Weights of a small GPT-style language model, trained from scratch on English Wikipedia.
Size: 3 heads of 64, 6.4M parameters.
Training: 393M tokens, 2796 steps.
Each number is 500 + 25 x the weight over its row's rms, rounded and kept within 0 to 999. Layers, rows and columns count from 0. Numbers have three digits each. The size before them is the row's rms in percent of the matrix's.

# layer 2 attention output (transposed), 192x192, rms 0.325, rows 42-63, columns 0-95
101:505516472495520510510519491511494499519500480517464468566462516516471478498512480522510480495508520503500480515531509456457489515459495478493464497501488501496514477518471458526495464482491496497460462511485488513503469507481486495503519475506482501467451461512483519518481498514509509472
096:499526531517505483513541490526507511517474545511492506528508468470489500552544510526485488537520532497523498509501476533500523436490465509440469486500494524515493515525473530510510437551513528472486477501466496497475509504494525539532455492534466514478460512513503498502471516522528535527
095:526509528524511505469493524506427483523534473492474524552520497545512514469497475491514528503500505496515512512529528478491516515521487541493459481475510516481465474488486490522455505484486476479484459523516509465531508562501506504486493513507515556507518464500540511512478513510488491503
092:468519495515479494477493520519525512549501503520533548544513499487511540476560480502508483457481547493485516518486484489455482491474506496486525479460511494502477507481520463509503475490517469514476503481481524436514547539453524513531479507492526490509504518468488535532515477511483558509
100:493517481517528529485495520550505496488460518520508541553483525521500517489470510526482522475462490480495504505477476497495463457483495443522494467530463510498483467552490494463485493514534488505539508461480478489490514475531481484526493493500478492505500478532486488484485487525522527499
099:510482470484487462546521502449544489532503488498520522493486506474485502484515492514489500484472471452492496524474507514538494468501551513494472455480480487494487529487495521493509516440501482535529513527532483529539482519529509493474489503511538490481511543534502494531496481545485464573
106:505509491492517459507523483546503507485497534541469457503507543485475480510438496483499524508492473525536557543488519495521493471493490524477472459482442477494505502451484489494487522470505503481529474484561486496498491472468499538457540469510503523498538491478466508500486479482505480510
101:495523521491568483525489481487509486528468500514476522516525523491482532525510528500508521513475478489507542509557482496507513496515513525494480481489521527566536509529522502492532484479473488502469494493530524469513518526501502524497532520469499549516446521570514461504488488512454504507
097:554501507444491480497478491497452461522466475477508522487511522469512539504445474488486499500491487496494506489496477461493467477538451504509440440539468478479509508512515507474489501456481492506482550502517482467519483480539520509490476502527519461512489481486458517497496481502455526492
097:490483519484531539476547517465514526539559499510528494469511510474476513497477513481502519492458515491498483520484482503500503518452514536515524505502488466506487510534496528463498491488514533492556452477528514455485443511504549519532505505517508508530478464476516522492498516507490519513
103:481496491508497515516500477515504488473492470470488521523513551510490499500509511450504499527508491511507510525543515532553532518515445535484536456499465510499504471517509514492433494480502487492521499450465452457507457475467496477500458515487479515482490472538494470451530494508469506490
094:510490502499497505510529476473516471542551528486470503539467488461521486480515535562507524504456457468485480486454525486505516516482453488503518530467493488477503478492497495473474456498520440535490514467510465496487503484479512477514511487485546511478513510521514525492524498512501503504
097:523477499507516552507477444512461507493530497546475499472535523522499505516500534489495470517486487540484476554515506511496499469507459480480465496495471532550528517510506506468533463449488497527483488519493487501457500466469473491479514510494515482442515513503494526522449495482466469485
100:535508505479496514481508479494478468476504509434510575497523476502505500506475466506498508477560552495476523492514489553521486521504503515483509509514510468536505479520495542501524490470505534485513525483488447514508500451519513495473486442505511502488505497505484488520517484528518469494
096:509558481480474496519495477492517464526501479533555469523516455511537477497485504514472545525512516508529518507503480487496494489465521563479496538508488500512492519475466492471455494494531482523484499468498507523490513527490520527465529515525511480516481502492533504502540510516494503509
097:532483505490490509519521498515479503509553485497522508498505491453525523515513507544535496471539454528529539525507525534440487544488551502465471512455508538528496472490503499501533472503477508498491508533480495467534479482547489466487476492517477515513470462469479489498502514521465526483
110:494483467560479453474506548477490485463529489473481487475512474514503484513504511444483500516493523578510504534433540483511487496465492516525556544531536493478450536507504538483486491489486508476496494530546522530501512483499490495460519513521526496517479551492501512462518512499480508509
098:510489510483569505525544466520500497492522520490474438512448542493512497540511497498519551511531486498461515527477488488547503489491506507466500507522537517463499468485494482537507518478511535553453500482496490498549529520504491490566519476487484527494515493519503513524484467510515495488
106:528509509473543434486482498490479478510473524507492491525504511480518471525489495520462559504496462552468519491528491492460481555517479477546510479486512493496489545501505469534547520483461474491509467452522490518544514489541489477500544483547502506495492479546503521500499495453483484563
095:495520478472493509491474504504516526510526447488485523446476498523505476555509537471502500538512495490569463462497557486471487474502526481482494489511489506487513512532548540518480491570509491545497504474526479507574511505497465515556496493500493530492480510484505476510508538511505527466
099:461490497505500513478514516487450513525499486515470477464469492511537538502479453470463472504480491471510485525516515529502478468493516556490482493467495497532467502483536495508528495488554491501506504511489516554512512515539512496485540469471495489517516513538516498462429490469492483483
105:493501481500487481549544499469553494487509521494524476502517461514512494528530497497501468478505513493501528488470473515510494480490493438519504482518549511481536509511498512459535503537500486507494484478496475470510495471460516491467473481501469478525528540515486489518527463494517484491
# layer 2 attention value, 192x192, rms 0.154, rows 43-63, columns 0-95
093:516497468482507492505504511518513483502519471499518513485484524517506507486494521520491465473506483516490519481509505503507511503536495495498532462550511487501521524527509487514485497466474472512491448521520483471521524517508512490484510521439501486548494541499510520499540482492511519497
092:446489489516497506486495449500537494490494497486478461515482506475522470504499523476510458534469504549519528525482496500515479490477512499517502432548501516502538508483578519479554486533508487482521554519476503519461522513524516483492531513479468482463493508482490489544493476480512505477
100:493487469506486544517480523504514488495502480461470495507506500477499454525485471511500495521489528528494492490525511503539454505526529503513509484465491475467521465453526537503506525521495468514512508495515483504490443496523457528498511590484507463519491537504557474461548512487503526464
094:527529501461461480504473535491513480464529535478504463449528472503501475473539518501468509508540482550499526497497457536522518487506522522527546471465523466503458520493477497492454512495479501506509496514514495535522501488480531510489497520496481556478510508490483493512525500477505479510
088:466478502495501475490484504514446492532469486494469487482486487529508536507524503530459539509525522492498491538504512475474510538512457509503522543501516482530513496507507487541509484466469519508458514501458504531498500520476483523497527529495449495506509460524527471493453488519520508483
102:489544496513497507494530481456480497532491441513500499535467489528511509500533511500530506497522530493451491503485534540554513497450467476493535526511506495516445486517559474502504447495530490507502499510475509502466522505526518507449456497490500504533518472470456480458513515506498520504
096:473475474538525514469497514465499552507509523509520461500474475465521491478484540487485505497507516504470485508458488513510512507475476480495498485446473504457472463497524515518547486558511489508497484492456513468531469486501506458490455476495471473527486430481504482513490482483513537483
091:483515522509522463478514498478489522473475504543476507525494502481480460525505484508496471485508513559518459506506526523509511509464532447495534549544565496503497464502529467504465470488492516477489504570535450475511515503489479522483491472458483528501497541522530492529487545468491471465
089:510524469487489473509474515504503486492482506468502499490504503489498459492495487498502497472509501480487552520559496480544505501497495497486525557514491485505516501498481476530533542555503483507446524546518509566521507502530456487480527519531531518481523544522484501493516476537537513492
098:512504496505532491489506516504507509529506492517515474483510505522502532533499519541502510472495515504520552499406499470484540482483495475497484532520528491474509497526531461498525511534555467506492504518532525516496520476570511522508517454478475466494517516475517496509490511468539480502
090:545543481512448494560488513542508503490468505508492522498503524547493502520487480514472498515525513548529502509536454500514519471509514501479485520515495477505508492482483534502488492450507511455509474496468460492467488495541495511539454499507490505511503498471507455504533510479537453455
094:465518503519479464514532538541493475474523491518459501550477465463512523511489483516539537501519505476499510507493506485493435532489496485483484532503500510475483494557511478498465527554509499482544500489478512533499532483512533493471489496500499559511503485496554499471517487514541493529
094:464527478439512509526532494550453546525454524491487482503485495472485485487486505522504467476472457521528511529487516476475480501495470488503495466510506483508535526525515499497470512491514486464517517503494483484504439527478469506504475523497528463480508496494544530500564524505513539512
089:484516486480496489464521487526498521473481474489487519472489503522468519475532475498527482533483469515486491489516503488521530515508513503489447491470490470531475499481444478532576522470515496497520510480535465478502476482506498463519496489477473486520532514465505515492493516506557502500
098:485501552525546488475483495468432479483485534537475481564514465520523499503497486512518505475490464492493512468514508498562502478520463467515509521482501506480520543534489525511520443496510516472530508480487514493492506544466512538460500479452516512545497545488496489509492488515536507496
109:493495486494488552484494478495526527548448513512519500499456510452443506525527448523495485535515493469515510509503473478458492510485522473471483509509505546476514491473512443476503541471511482536507496471489534480486507476514522480514513505546491521490498447505507490482532532477476500476
093:486513523524477473486484502467510514485474526485518544467500503523499485486488521506483521509463474456501473533505512556511535460477528481497477458488492465506501523522532497488474466528493479500507487514442483495470468506545554443497439505518489470473519479516501511513501490489518517515
096:493494497498487522439474474486472489511463493490456516491510496487495515493516504493480471474486505515516513495513510489523484490477452513472460511488470509485468495524499505476480488494494513523476529503475513482492486441516474490465473533412525506521495492476504479502493475497535504487
098:464488504557472494473487489479487492504494562540512481513491517506549492499534533471502526500475495472475528495524460497497518525507509510507512510501478509518485498502496448526540485492467518489491495495469516532473530480511534444525480458495482413541520508499530491531491480445501486496
089:524524491513528472505509496503527505510491483471493520528510484527487504503518487506515557518530460507486504491506516496522481510509496485495455519500494508506453513477555544526488475482507529491477505515485503471443493482480485478465453518497472570469493491472478546531514493547489446522
099:520475455499492504481499500555489521518455509472495506465494487491499519540453532480498451508493528495507510476448487518471549499466485531473542535474494537503484506512483515495485500534448555492474523485498537517491475495485503542517496542524513493474485503517487472472497534442476551476
# layer 2 attention query, 192x192, rms 0.184, rows 64-114, columns 0-95
095:475512546494463527514490515468475483526512516510509521496556472504516477498499512475457479456526529470536524517509490527491520499507523511508508506451523520511475493489492500471476492558440494464473478522496434514551493524529485514491492470514525479494528448511494520514502523500508524476
103:519487517517494509582494476480518512486496482507448497532511484509526460498472486492526531509447551514522506453488450499508500490464526481525538543491464485479498497509469508506511460505478506510503463501492483483482472456524485512472526522514528499536528527524529506516519488516516482470
107:500514535494459479459514490534445524540472500471539472464529533507504504505504526497518451505521457512510509515494474497450493496512486487479482489522479475484478483494491520503472543515496499494535518531547447440525510537477490458531510487474465525513489483494507507459480498512499513487
100:481468490474537481513474483456464493492516487495487534518512485515495475554495482493428516491520504467514499483506483502543446475473486498499522518480493495524517489474503538477496518520468481473476473537459462486525518527534464447497499502507511503479533533502507490489484526518460570469
101:502541514481501476519462481501502508531435528519459481514466529507521510463504489526471493524492445516474504517485444504528453521493516435483488518541482493476487477528521508471513504495463498486471511532507491473504547477472481513474553509496483483485472521487482455507486524539480511492
084:518490497486520464478501475505504519505505492464533464459493496480509493513485533471465487533498516480507543532507472529473491499503475468484491506502487504517514555497490550510468498542517543511502502527505502513503515500498505509500539478517490526479477514506508477500477465484482485432
096:523511509491501487468507470544512510495527551461552476498538518481480514473470461490492475485445504482521502530489520488459497510527492470485471497479489476498513529515500495567497530505520503529511518551518495511509497522472489466516489495494472504502443456490502504485503480531538534481
103:515496495472490496477503496448442492496481512501526508493517489468499498496481501509482497445508513480492522514464571493477521454547474557491512466531494501533480508450497516480489527487491512470476518544519459478473496518486501467542473474509496502501517479481526491529487491499472494523
097:515475467519485524456520525465491490499506497461458518459495505471476534531499525531513521530518540519533490527470496522471507496509449509489554505468511497522523507500536528478520511511492477524512473506496471484559491490518432473484521513491468437525503489533532497480502531521499456499
098:487489513521510512539517503521428486474496517513472514530544502462462470546498487494461528506503495514517516519501490501464505468459467502485494491455487504457512497458495489484469473489496489540452528518532472498505530507451543544549505523520462503504462459501499467507507481540472513497
091:451512494497505524506492444495540549509510533500477496501465473483531500455470499471502480459458502510492478485521474470488518565478505506478503549503495493509492458532542462546532526490507476496528475484492482526526516454494493523546468501489515478496499493523510479473490482485487508472
107:510517485511518512465548532541498502499463516469524488431482519514456467488466497537557521528538511530478536521485473501541497510491483536502504496506470462529459553481471532450476523495496473514502498484552516499496528471467516482474514495503488508477512480506512491482495480503507484467
089:527450505479480485482494530550542494562480500514518483476511535473492466494521475493482497506496477512524507499549511492505496470537507497484459501519517485503489508543509509495515495497539484486467506493544482498423523542463517511491511501495495527509463537472512520492472503516512495523
099:516504489421477481470517510471490493476508523473490485479544497515483493513506457509504534518440463489525488534507549499478520492533480526483509460506508505477489537476529481532527484501519536499498501475524493536467475520481496509512470520479490506519495536522545564478466499538526463503
105:506480466495483503503515539500522534481505497503502477510499470495481528550440512513492502448461502469468522481496465496453489484484509544514509500498490504498511487477516503518467511528524538522528514514518485489508506498506517485508507465483523541551533506511503440551530475483490542498
101:503521496476541566476514541468491452499504523468474486527464496527491518509521509499479481515484502470462480488531509531544543504516511437505471487474504500542446473515471481525479546521458498456516499503512530525512528530489517487489521523462554514490488503479475487480496460470509471472
109:506497497514488512518492445480467522479485473474515504463512472475418480487507476478475530532455517456526449518492495478476515472523482492509500481500449458503519500461514514466478502499446480499477512497552542461511533472490482493469475485519528463519489487467515499526527468504492519467
097:511485513525558521537500519470451497484487493485465475460482478516465515505521451495508509481514514514499482505452511525457510530496491559495502495529469518539478476504497522492474521463463512471527509530469501508534453460532484513444495475482493478516500491460468466520447537495488490569
084:472489558523520491496486530454461455510474520529501506498509535537512488503480506514550492526525521482507484540441528479507501487505462502491476470536525496461517506469461535485543473472508520533509498515543474502478480528500514546485487442497515537463504540519506506506503520484486498493
102:482545474498501549497502512492512507527477507514466487475457475503502505493484567528506474489492492559518516490534534490499564487575526482500473480515480547495463479505457482509502516492471505540474487517500507508545499516521486513465525497499471530515468487485483539499531429522533518492
089:533480519499526525549468542484526520529532484448487516498507529489546478497449508485514514487494503480516469439545488498528483523498486526521495509494482492502451510526541506487514529505468511522503529518514524492519495463513530505489507475525488487491504462509533502505488532468521518501
109:551484548479488476513482500498537513534478462505519476459522515474500518481531486420484472446490461489520465456507482499512503480550482499461539505500515497474480471478514493490523487497471486453505500522540488452453505491494525500477508513468473501512505478479487502473460474495499483510
107:434421511460482519490490504517495468483497493493508509485518492519546515492521489477484469509509543483474472491470533481498502521491491530518481489518496501509475482514477501493486513496500507484511508509513490440454492474497564512504509517489512494444524506475482566495518510556502507534
100:507520485466515507527499517550461504500492528497515473511513542475516506531476510506496506497481482522501523465536445501508496515475509543517538500464443481441512521508497505488523508505513481489531516514457480462510530541484537479484515511537513548489531513529495507499521479484488512480
101:525505467529439518561469461484478490480514482514551484521460495543488515496541474488515510519487494480494450464490513461488485486467495554487538497514508500492522502465507461479502524507487499505491523463492482499470498511530499515486466507504506491524528498530508507482501497516501521515
105:535465522502496516516491520501491527486467448493517498487462535503501483561517479508498493505457493500556497493465494525501545512444519516524481535481465479572498493538501478446519475466519492497527524511501494483497506498499505447487490519486484487502516489483499518486526506478497495497
103:504507472501498457497492508504500455526485536475508483488503509486486511493531517450487527499502510513413491524474528452480522497489472506497474499468493496520493492474510458505500485486533468501514517533490550543538550523510472475516504489530482514471555446499524540537504493522492445501
105:525518485544514529535529518502494499459475508475511494509480496491519455529513511481497498521494491500491473486498510515517512530498486496526528503565541494511450494482459496509509529556497525502466517494498506561533511512512530468534542517489501541442485497509528536551520511535549508520
141:493522499470502479467520497543505463462494495480523506468488512502476479491484520508543464529511528498485509494481512459520511474544476453485514511499488491519517502499498500476495516514507508551489484481483532472457477524507498486546481496473506486437488523504462476514509487484496479481
121:463476500471451503502474495483477526524492483495484511514524511525474498513534527510478530496542522497467480478473479506458509498501484523496533507512487475470537454533469494496486529521525477510474477463455446516497483526517473491515530511524499475481529504512501555493466494539506551467
105:498504472480518471509458469561510503548464499493517518479502475483487486466513516521517527485468512475501501536513509507509478504503537494522477514451491516480530531473523470533540484507475503503480483576493468584493467470518511543516501449488509477514524485535504481536486506464497548499
104:543491462476491505517528495485468510477507524457481490509519506493472519542513498507508506509509505489451494488469497462511520517430466511494522496541459484471459483430451522456490534517519475470527537487512470478510508500474481497521497487502522488497490536554503488515518535548500515489
105:486500482494453518428477488488511450494534508498534501497507515494507498485498531526458494528518521529497516549528479541452512488473490502516493525568464450491501528491513509504541508513503479438450529498525495512507506486477513526453485518479506474457481452481505525465502485508495460497
103:514510491458482527489472473524509586521465505468507525494501477533475480455505463511525502477478506485550537545471526515469487512489498490530515504492549500512501500489513474472462499486455512530499473526509445513471524459490492498463488499511533440436509489549481500471500522512501539511
096:486476499502498516469534528545498467470517484472508487523473511463528532508525452517528466479495478488504509466466569499516510481514525531529516519486525504525492490485491470520488502487503526505470498519489475470501504490461503502510470534495474457500471507465496545477457506529485494491
105:507446526519511467506467475533490437479516521474472564513514496481532522492480491507471486477518476498492524479489491491514472461516507514530456478491473525514491464533525514480526491499516507519449486464508504488530534475509509536516529517488503482513529486525492456501507490501527514533
107:498468501475475497514446459507479483498516511535497451464522501480525528492507466563483492504486521507516529489511521493508527467479508518480503525532530529539523478520527488504551499470514490511530521509517479477462517512502499480456485491496449483536512478492509506499479515485483471505
101:492485540524521489517467514530491473491491469471455500494492440525523513504546473463518510512503474476506462490502497547481497520504495487500527534490493459502462479534560554535504528572487441527499544497500490516509504485502452490542470508504506458470483484460511514501490482490461497474
207:485481474493454509487472519504449458537483464527478498540521495499529525521512524453432470525528490505510495491466468511467486525509541537491549506507513512471506427438499489542489503534513502487498495536478461504503520533507530508516545492538485485484481515471532484447486522529466521504
094:475463479444528482460538528477496490465444517523509533527518517481509516460469472505462484436505547510536500501498529472495501527476482528532539494509494519500504509507514546519472518510526485543473437504491532488491512506508532521541481536491460494510556476496480478533529484528553519503
106:486522536500536475484504492530473510486511497492490531459484471515555448507539500501512522450482510476525514483486481497542497479531512488512493488446480518532474499500509514558485522546533513549489487494501553510505491519512469562499484517485506553509452459514538517546518491513501514510
103:536458501533489479518503505504485501534511501490502513513487520547496498498482531572488486494511486502518479522520482521545504514524506550547515466480477483486497531513475492490489497469538493480452493453502481483533504505510484477529480517499495475528517489503496456555463526467529475555
103:533458467507470493502466519478466506524505516499480530512512557501478502532493487503517484508490494487479508535511504508489503500497487502490508513544533494521470465494521515464515514457501467495507473543523491535529475525526505491526534486525484483463551472488498481457527546492479545490
107:494472507500479477499506502538524485523485547514522509529562500510508494445492480506492535497523507500448468503517486472516462500517466485483534501476484479504532490547503540494519507503470464467473514506539463558544484474565533484487543501539474535523483513533504512510503511495505497489
106:554507497497523486482495464509496470474469489521474518495527597511504489500495548455439473493508499495537549542487528462545533485499501471514509495470537493515496477430522513476509454536512502495497533506522472486485473517508454512503500512467481476496480544489481524495501512492506492481
113:482516475486535521483546482542536575506480479477559481507480539508496463481495500488535508451513474483510471484501520485537472551464550520508485493523512476510525500533530505506499512495450500543523503531507501506550472496460478483540518502486482503505505455492507490491524508486506508521
105:485528525455479524480492500502536506534455536521436514475435497494477509515516517514529483517515469527496532499495504522538489530492476482508481426477523482483520532478505500444512479485524474496449448523482504501485536517476506493510463472505496519505468507506504457478509511512498511456
095:499503521476449536527503453492509492485492461504546486509501475470481500470526497504492494484472528510563509529547522503494519500541509522488498503514510504480513514511497522473484513466524498485502486523562512530519469493524479501514515451517515482492529528521522519507487498480502458497
101:471512500491519546516500498488501498506492476500454496494447510493487453497449473479512458542505515514455494476535501482528508513449522482455482532508504502510502529514518524510483497481486513511517498563453464466520493534483507521461477516468473506509483475499513518510481534494540531518
103:482537459528487489476494456516475490465499492480523528493510458494513499478535479474491465525485515518532461511551469499480477470477481534530536483436539481512460475486473534484461510430508484474537486456474492501495498524506494510548488538494501517497493505502434499509519531496477515483
104:515502512520521518492465555493459505469542502512446465482494496496482540560482503544523508473489545489521517479518543503475490499497492530505503482486476507519516536503520535520511480511525543515465469463463547512523521457509496491496484532522476531501534487521520557513527495519502488513
# layer 2 attention key, 192x192, rms 0.182, rows 64-114, columns 0-95
093:558523499502519469476509503474487477506488494482568511513462495439492537483482480498473508524523519532539504515505503478460486500526483474543517479528496480510450518491537466501512527450530505555515549490494534477493556479471539475472512539499510518522459490480514484494454493500479465491
095:519490475471529508520492509479501526530505516497455500483496468520462515501452466498489507504472478506539523539524508478520485500494516478464497525520485480525486480473481491514490488505481466478520482489483482565555487505523498491517509526511525459487530553498490514462516493508545541481
085:469548449526486500485513491547499514493468475520495529498488513474510558530496547508489514500534495521462509470506487486471503491525498487509476511459468547510507513491507494538537527478511488508506524481498549447499541509525495511493506517488445533472482457507507480489485512476496513493
081:491491515501476516480516521501468471451511506485525476509527531476485493447517524475548439533536494514456496483506480499516508546476500517494457498493518467511470484457498501507503531505516533522488488547473500474494526496518484515498511552467491539531458485495513500498482508498458489521
105:496452532512502509455558546453533495508532503472511488535498515518512457496483511544525480485500554472513535492507519493519507511497531538560535500545521482498510491482491458465487486478513513530493502446521526540500462513515545481507447479499503514525502482475493533488539496510518461479
085:497505514487476499514491470498499514539486485543483492526524488479498493506507479524500497472474484507409492475499530491518498471537493517509512484529489540537449528493500519499506493482524457493508524468497498460470517441469491501487480519472514492467500506473491527506515487515527485501
085:518525517477492518483510490553533469520469481517499523511459533482569564540487497512513538483520550462522561482504499516483488531558492510537526453493517495490510493494474488503494509496493503527512506456545518481514541548491533483517498520491480487500461493475545491481451512519480474501
086:503485504549524481504489458511507508476463492521528450530511521531492536535470534501511512551487456504480453444479492506499443510460490479467494553489537508521496480517517545532508533506494481497510516511472485468494493442512486545488511539483522478497467489468483487504497495476501531466
111:500507551459480485514520509545510520527542532537525477511507506512517493433517467514489514467484503489463561501478514497515478495497495491541515542543510519487487489504512529485477518488516448519535515489502483503495502560460528489473530467489519486472480517481481510460527476545490515512
101:484471515559507490536470463478502448512467479504495488505486534512543525541505541528507519512506501496545466504535483534466488526492476523493529507484569499481528476507447517494480470528504530529489525501442527485488501527525481450543558513485530456490512522490527473490441530487497515442
092:475545492471524471549498523504505514494493462506511525496464466483558534493459482498500499534487481479539532452482482489457465488518515509533549470531470501510461502500469466515480504494463487512514525446496547494516520456484477517487519462488484516477457515485464484513458484530544489503
094:505481478469455493509489504452505451486510550502448489531520527504486492515422525522525419488473499491502498510514520481511507522480512514530521494537464485541489495469481533491522497472491482450488515514459521493452531499460516504475473481478506503504510484478472510486493514526497491514
102:508505505514531511505500516502494563529478469465509512485492434436507489510494452468571493493530509501514482469532526532471474491496512483507483552501469488486524507502468525530486521516458491476517493479480522474445461507478518519496482513506501527544455514531473484521503506542522507453
101:469500491513485494551523469511498520500500494513492488500479464484511509455516501471440476496494500515497490538556506452516548521475509471502530496505534497473501491512550480511506438499531416489477488508560520490476522519468497561515484529508525500487492540521504485491491510459502497501
108:479534514504490514533516526524433490509502547476488536473503443493500502475504474542521503478488452485519481492482519464469489511443481507520496560519505527490523497478518488535529479524517512472482493478466532509468516523488571519508502495498495513498501478523502501518493484521501536492
093:515501461485498488488504525489562519493484516512500450482513510477514495483504512561516546463484501463510517465509513527506468521483511500506495518503494501517475581482491483542487529489498464543518529486541555522482500471526500469554509487481546503550506496478537452519452486503495444514
108:487499474484485448525519492552483480486469489522504527477519510506518502512517497466506534533563475512484486527485500486523469430490511490490487483471520476445499520475508478484539496503548499480539514522474485484527505487481501467502530486498472531503483470533510510493477535446468488521
099:469432464489540523459489504543497519497504496489507506479543460493484512487522471485528502478494493473547494528493494525519505551497450481516517494487523510504535509506492493512488504493543479452525531516489505465527521489482505511485561493460482537461498468502508502509524488490492507459
086:522485461523480459518497481484453514506497448521516501488496519466516520518521446447503479550485514539525478470497519511481510494499499461535483522457523504457468509493480497489524509544528500525500529536490508486480522535484501528474528555482466467553478519529493492517463479531486450511
095:505476505494523478531419524501490504531482491476520507508521499515505485513461516514494464484486508524528476479481474516504503515487517501500479467477467521464504540519523467516438481503467500472497533481522524498503520530507527514476513501514488447491522520529492488486471507516484458477
100:464527483529487515486499469481497489493497522517519525511504515507512523504491468505534512474455502461547535532520481491504519513473552510535492484488483511560450499499479469517468470534443530505505515522491461533465528503486491540479492512528467519468497502458516510524545511537529489530
094:532514485458474486516520478510495480508480471520477525526527535477511502488496468473508511511476448526509501526499513478496484496510475516538503455487567491525451488543490503530486504482509481503539497496464532516513522541484467436508540536490480518486515482487471500566555516498492521488
106:519501497534527519510530500507507516525497497455542483511477478511544464488464484492521502525496473546506540477527480473516503499511475485511523530543489512456492516465490468459446463520521491486488520479525503496547502515493475475500483487465479473486510488503481501520502542488535513534
090:503498485504488485516459430517531527443461496495516517501473530491510512476466518514500509507506529500490527491536469483528473479487502510506446491475542545487503522546498474452512497472502564517464495469497512468487482515548518506456492520494502514503503504485525525483488452451461496490
106:488498452509488512490504479544460508520496482519515541502534493487486534507503493454508501507500480488481490504482487472516490491508507501486514518482477495463537463507458507487572500510485467480550482539456497493506497556504485528470511482539493456548527486451477478470490505484489530509
109:496548538484508543521505519494519575547505524518490517532521484468522490506494493508479491477447514432485531500524512523516484469509526480530492484464477488557467517479497518506510483484457515486479495511540486505501482484520480488505502489521481461475541471508550497533464526492533464468
093:525482521499504480503514554481482506480502528458510477493503493499513488479481507496487523520503524490527477490478498498526492500509484527520492525533451500514512484516475499486509468543518557492532550497493500541495488523504483484512428477443564489514508524508523496512461515522478550508
100:539513526502522518494499501472520497500506514464496493483488505513538482466471552537530513464476536486526545486475449497493539510501519486493496510492481472526509525481497501490516487490507478497488423543524479515450524562489490483493468528489493510529497527475495522509527512497451482507
116:525499490475486520498462486494506572508556507493540463484525514506448528478480510532515467507494483477447511471497509501501516512527533475499479491478508536517487520477552503533473521476502535504517450510556491504506525524433479513512461527477536434495480495483536494527494458500501490515
091:507505472518465466489501501517501518474468538510512535497454522482540491541520482514533525481497493517528511509526491468499533475508446549485487477502507494482537458486498494513525541477514458479474493523495473434470507544509515483509491471525504481548483553496499477491540508510539498485
103:496490451521491488500504462488503533527482522483489502481519520471526490541533477484501489513509513523467499494528501465435492490494501522476503527511528479495475524538513436510459486443505465502551508499477489497493457471536457473488502500496457535504504501539494496494528454480496479486
095:523486517493498475527516481465477484520494511483518489498495507532488501470516496475554490504473528465504476520463510473528449490467497509547483496491489460483503529450498472543537518484492575544499502532470494508525499500494520523536503517467517493517507492496509493502465521503522542469
099:516511508555523496511498479512530528516505504535484496480504507485496447476481508496526515546509451466483490516486488521514510520491523487473500478503465513515484521533505491488473492512510446486457534515478516529474474487499468532464485464477445457487484508510494527516480534462529493535
116:511517520510478479548453498483525510500420495517489502476515469510494477485517478503507534509472482474426523540527488501454479504497490479522488513513508483532478478508489474486487485476514474495481500485546476558515487508457490522531546502522451477513475522509503543516483517498481512508
100:463507468520517516497514502560490523475506483484549469465492512477453487463525457467505494490505512516516476515506507487490505486523467511453468516491519521510513486503476495519508442479490535479509467491498485469479467501497474459538521512462470523517485522468478500446459478517499520470
109:512511447514508489501502498538514493489520564465530506511506458551544535494502514497478491484523519453473470511500516529464480518469544461530492470543511472475500518516543517506511484493474500513484500519482539474520518483537498442522501496501491485480493465486446505503565466484499495500
107:497517507529484458516484512527540514533520492485551516501445508509488516495483489541490502512473489487463517472532499524457488453517509504506537486492474479561500577504470505499487515456480518519507500482501521491445513455466511499528473469517504532489486485510485502550508485514518495517
101:462459453482495479455492494540503492449515502517511485485530466536524516469524520480504495501511489514545519489519480473463530524527510488561482471496528533487534501513484510524524492520530532515438527500508503462481500467440492515525487488436491490465505492553498522518531452526509455468
114:483516550477532488504508498491491490522486474479480522463465502510477499503471548521505462539500493506524540492503551500518521540488491472515512539512505491562440527521502504476451510503470483518507535504519473536486498463468518551510496484512511528507509487520458494493542465486516506500
100:547516540581481476469515544507507499510506507466519487489457492533501508504464516484506513547491473499493491525486493499489486524489514468512488492527520497453477471521514532507556484505472497491521505469497524468477485494463491492506491521497501466537483534482512521516513553515474538497
110:512478462469531491533521495493460553487506469488534486495501532516504528500558483518532516542540478515481460504493530523483490516514518523513470520521522517493531524524490514539529491528467529494484562499554488505520464499506559531481552512492524528524507497488486529538516476523509462472
100:515491472476499517466487515530524510520457509506508514508523556502474505459494505519467532496483489474493550501497503533519535541499471473465483489484497502497459497481578486511516474500504477463512523551472514515480520501489498489502498506493531528486536531521519491515485519487527484533
101:470508494516481471486513481512466479510501513518523503516477532487497485494493479494497518538518483566486523499488480552508484489476512479509525478486502504487450501537516473517488509448471528502521531536480499538497541528509542472503546517500472503461512512503516501534520532559476491546
097:498486497511554513490504505477535455491516528472467500488520484472506520495433488520547573491487530520475505536537467487498508519465546482497476515469480486507508496505555518489534563485495489501524510528512534472482491505473522503539464489523495552492471478513487481505494540501518520504
099:482524462521489485532510504506488480513518508505478519514489525488506506472539527499493457465486528510497447489488528490510513456476494505536501509468550513457504502473492474484492519499507550520481480536457495472491509491482489506522506533541499478514506518533538450509469524484509503508
105:474493495497502487502537499491506485453512494486505515501491486473508488525527466529493533533498428458478506432521525496516538542509501515498484543488502523498492475575484519530495491531463541507482503491480508541475458490551515527501526480509495518517506497491480483509496523515484522506
102:503569511483497462491509530486483474506484529506539530433452477492466497477516517471504447500504506540500459461499518524502491491493499506505517492544529528499507553490461521461490504488513520531515498485479544517557535494520469475449495530503502531520509532556461489465514530492484495495
105:497480485525546514548475478502519578515501461501505459484515514523523490493530527473469536502440514483472493502494503501516482477511477493507526465519530496498469469548513491536508534531493456474533473499531501512518530480502498490476510487534530506549489533516517471470507529488472492514
099:487497505542513526519484512514490501512544520503514483478519543453515519519522452506508475503539499512476470468483509488490513479481482479475451547505452508511506529517483514485480475473463515489536469493507518505474475502464446525472501491494481513532471481470523497514511520518478461518
107:514508503493486450473563481504481465517495536511511549501511519463496507490501495530507516495516537524517504491504471520490457489486479516515500476476499476447509471467524507511534506506528521464494471528467498473498520530450503497524514490496461445509517470493526503466507506488451478509
095:504511507468502489471489564476468511472524516477521462512510545506505516463446511529481522490497489476513548526506489535536448492514511524482503486489486486473462536503426491478455494490480454470503485501497512478496528515453517473514521509480526452542505457501485509508538521517491472530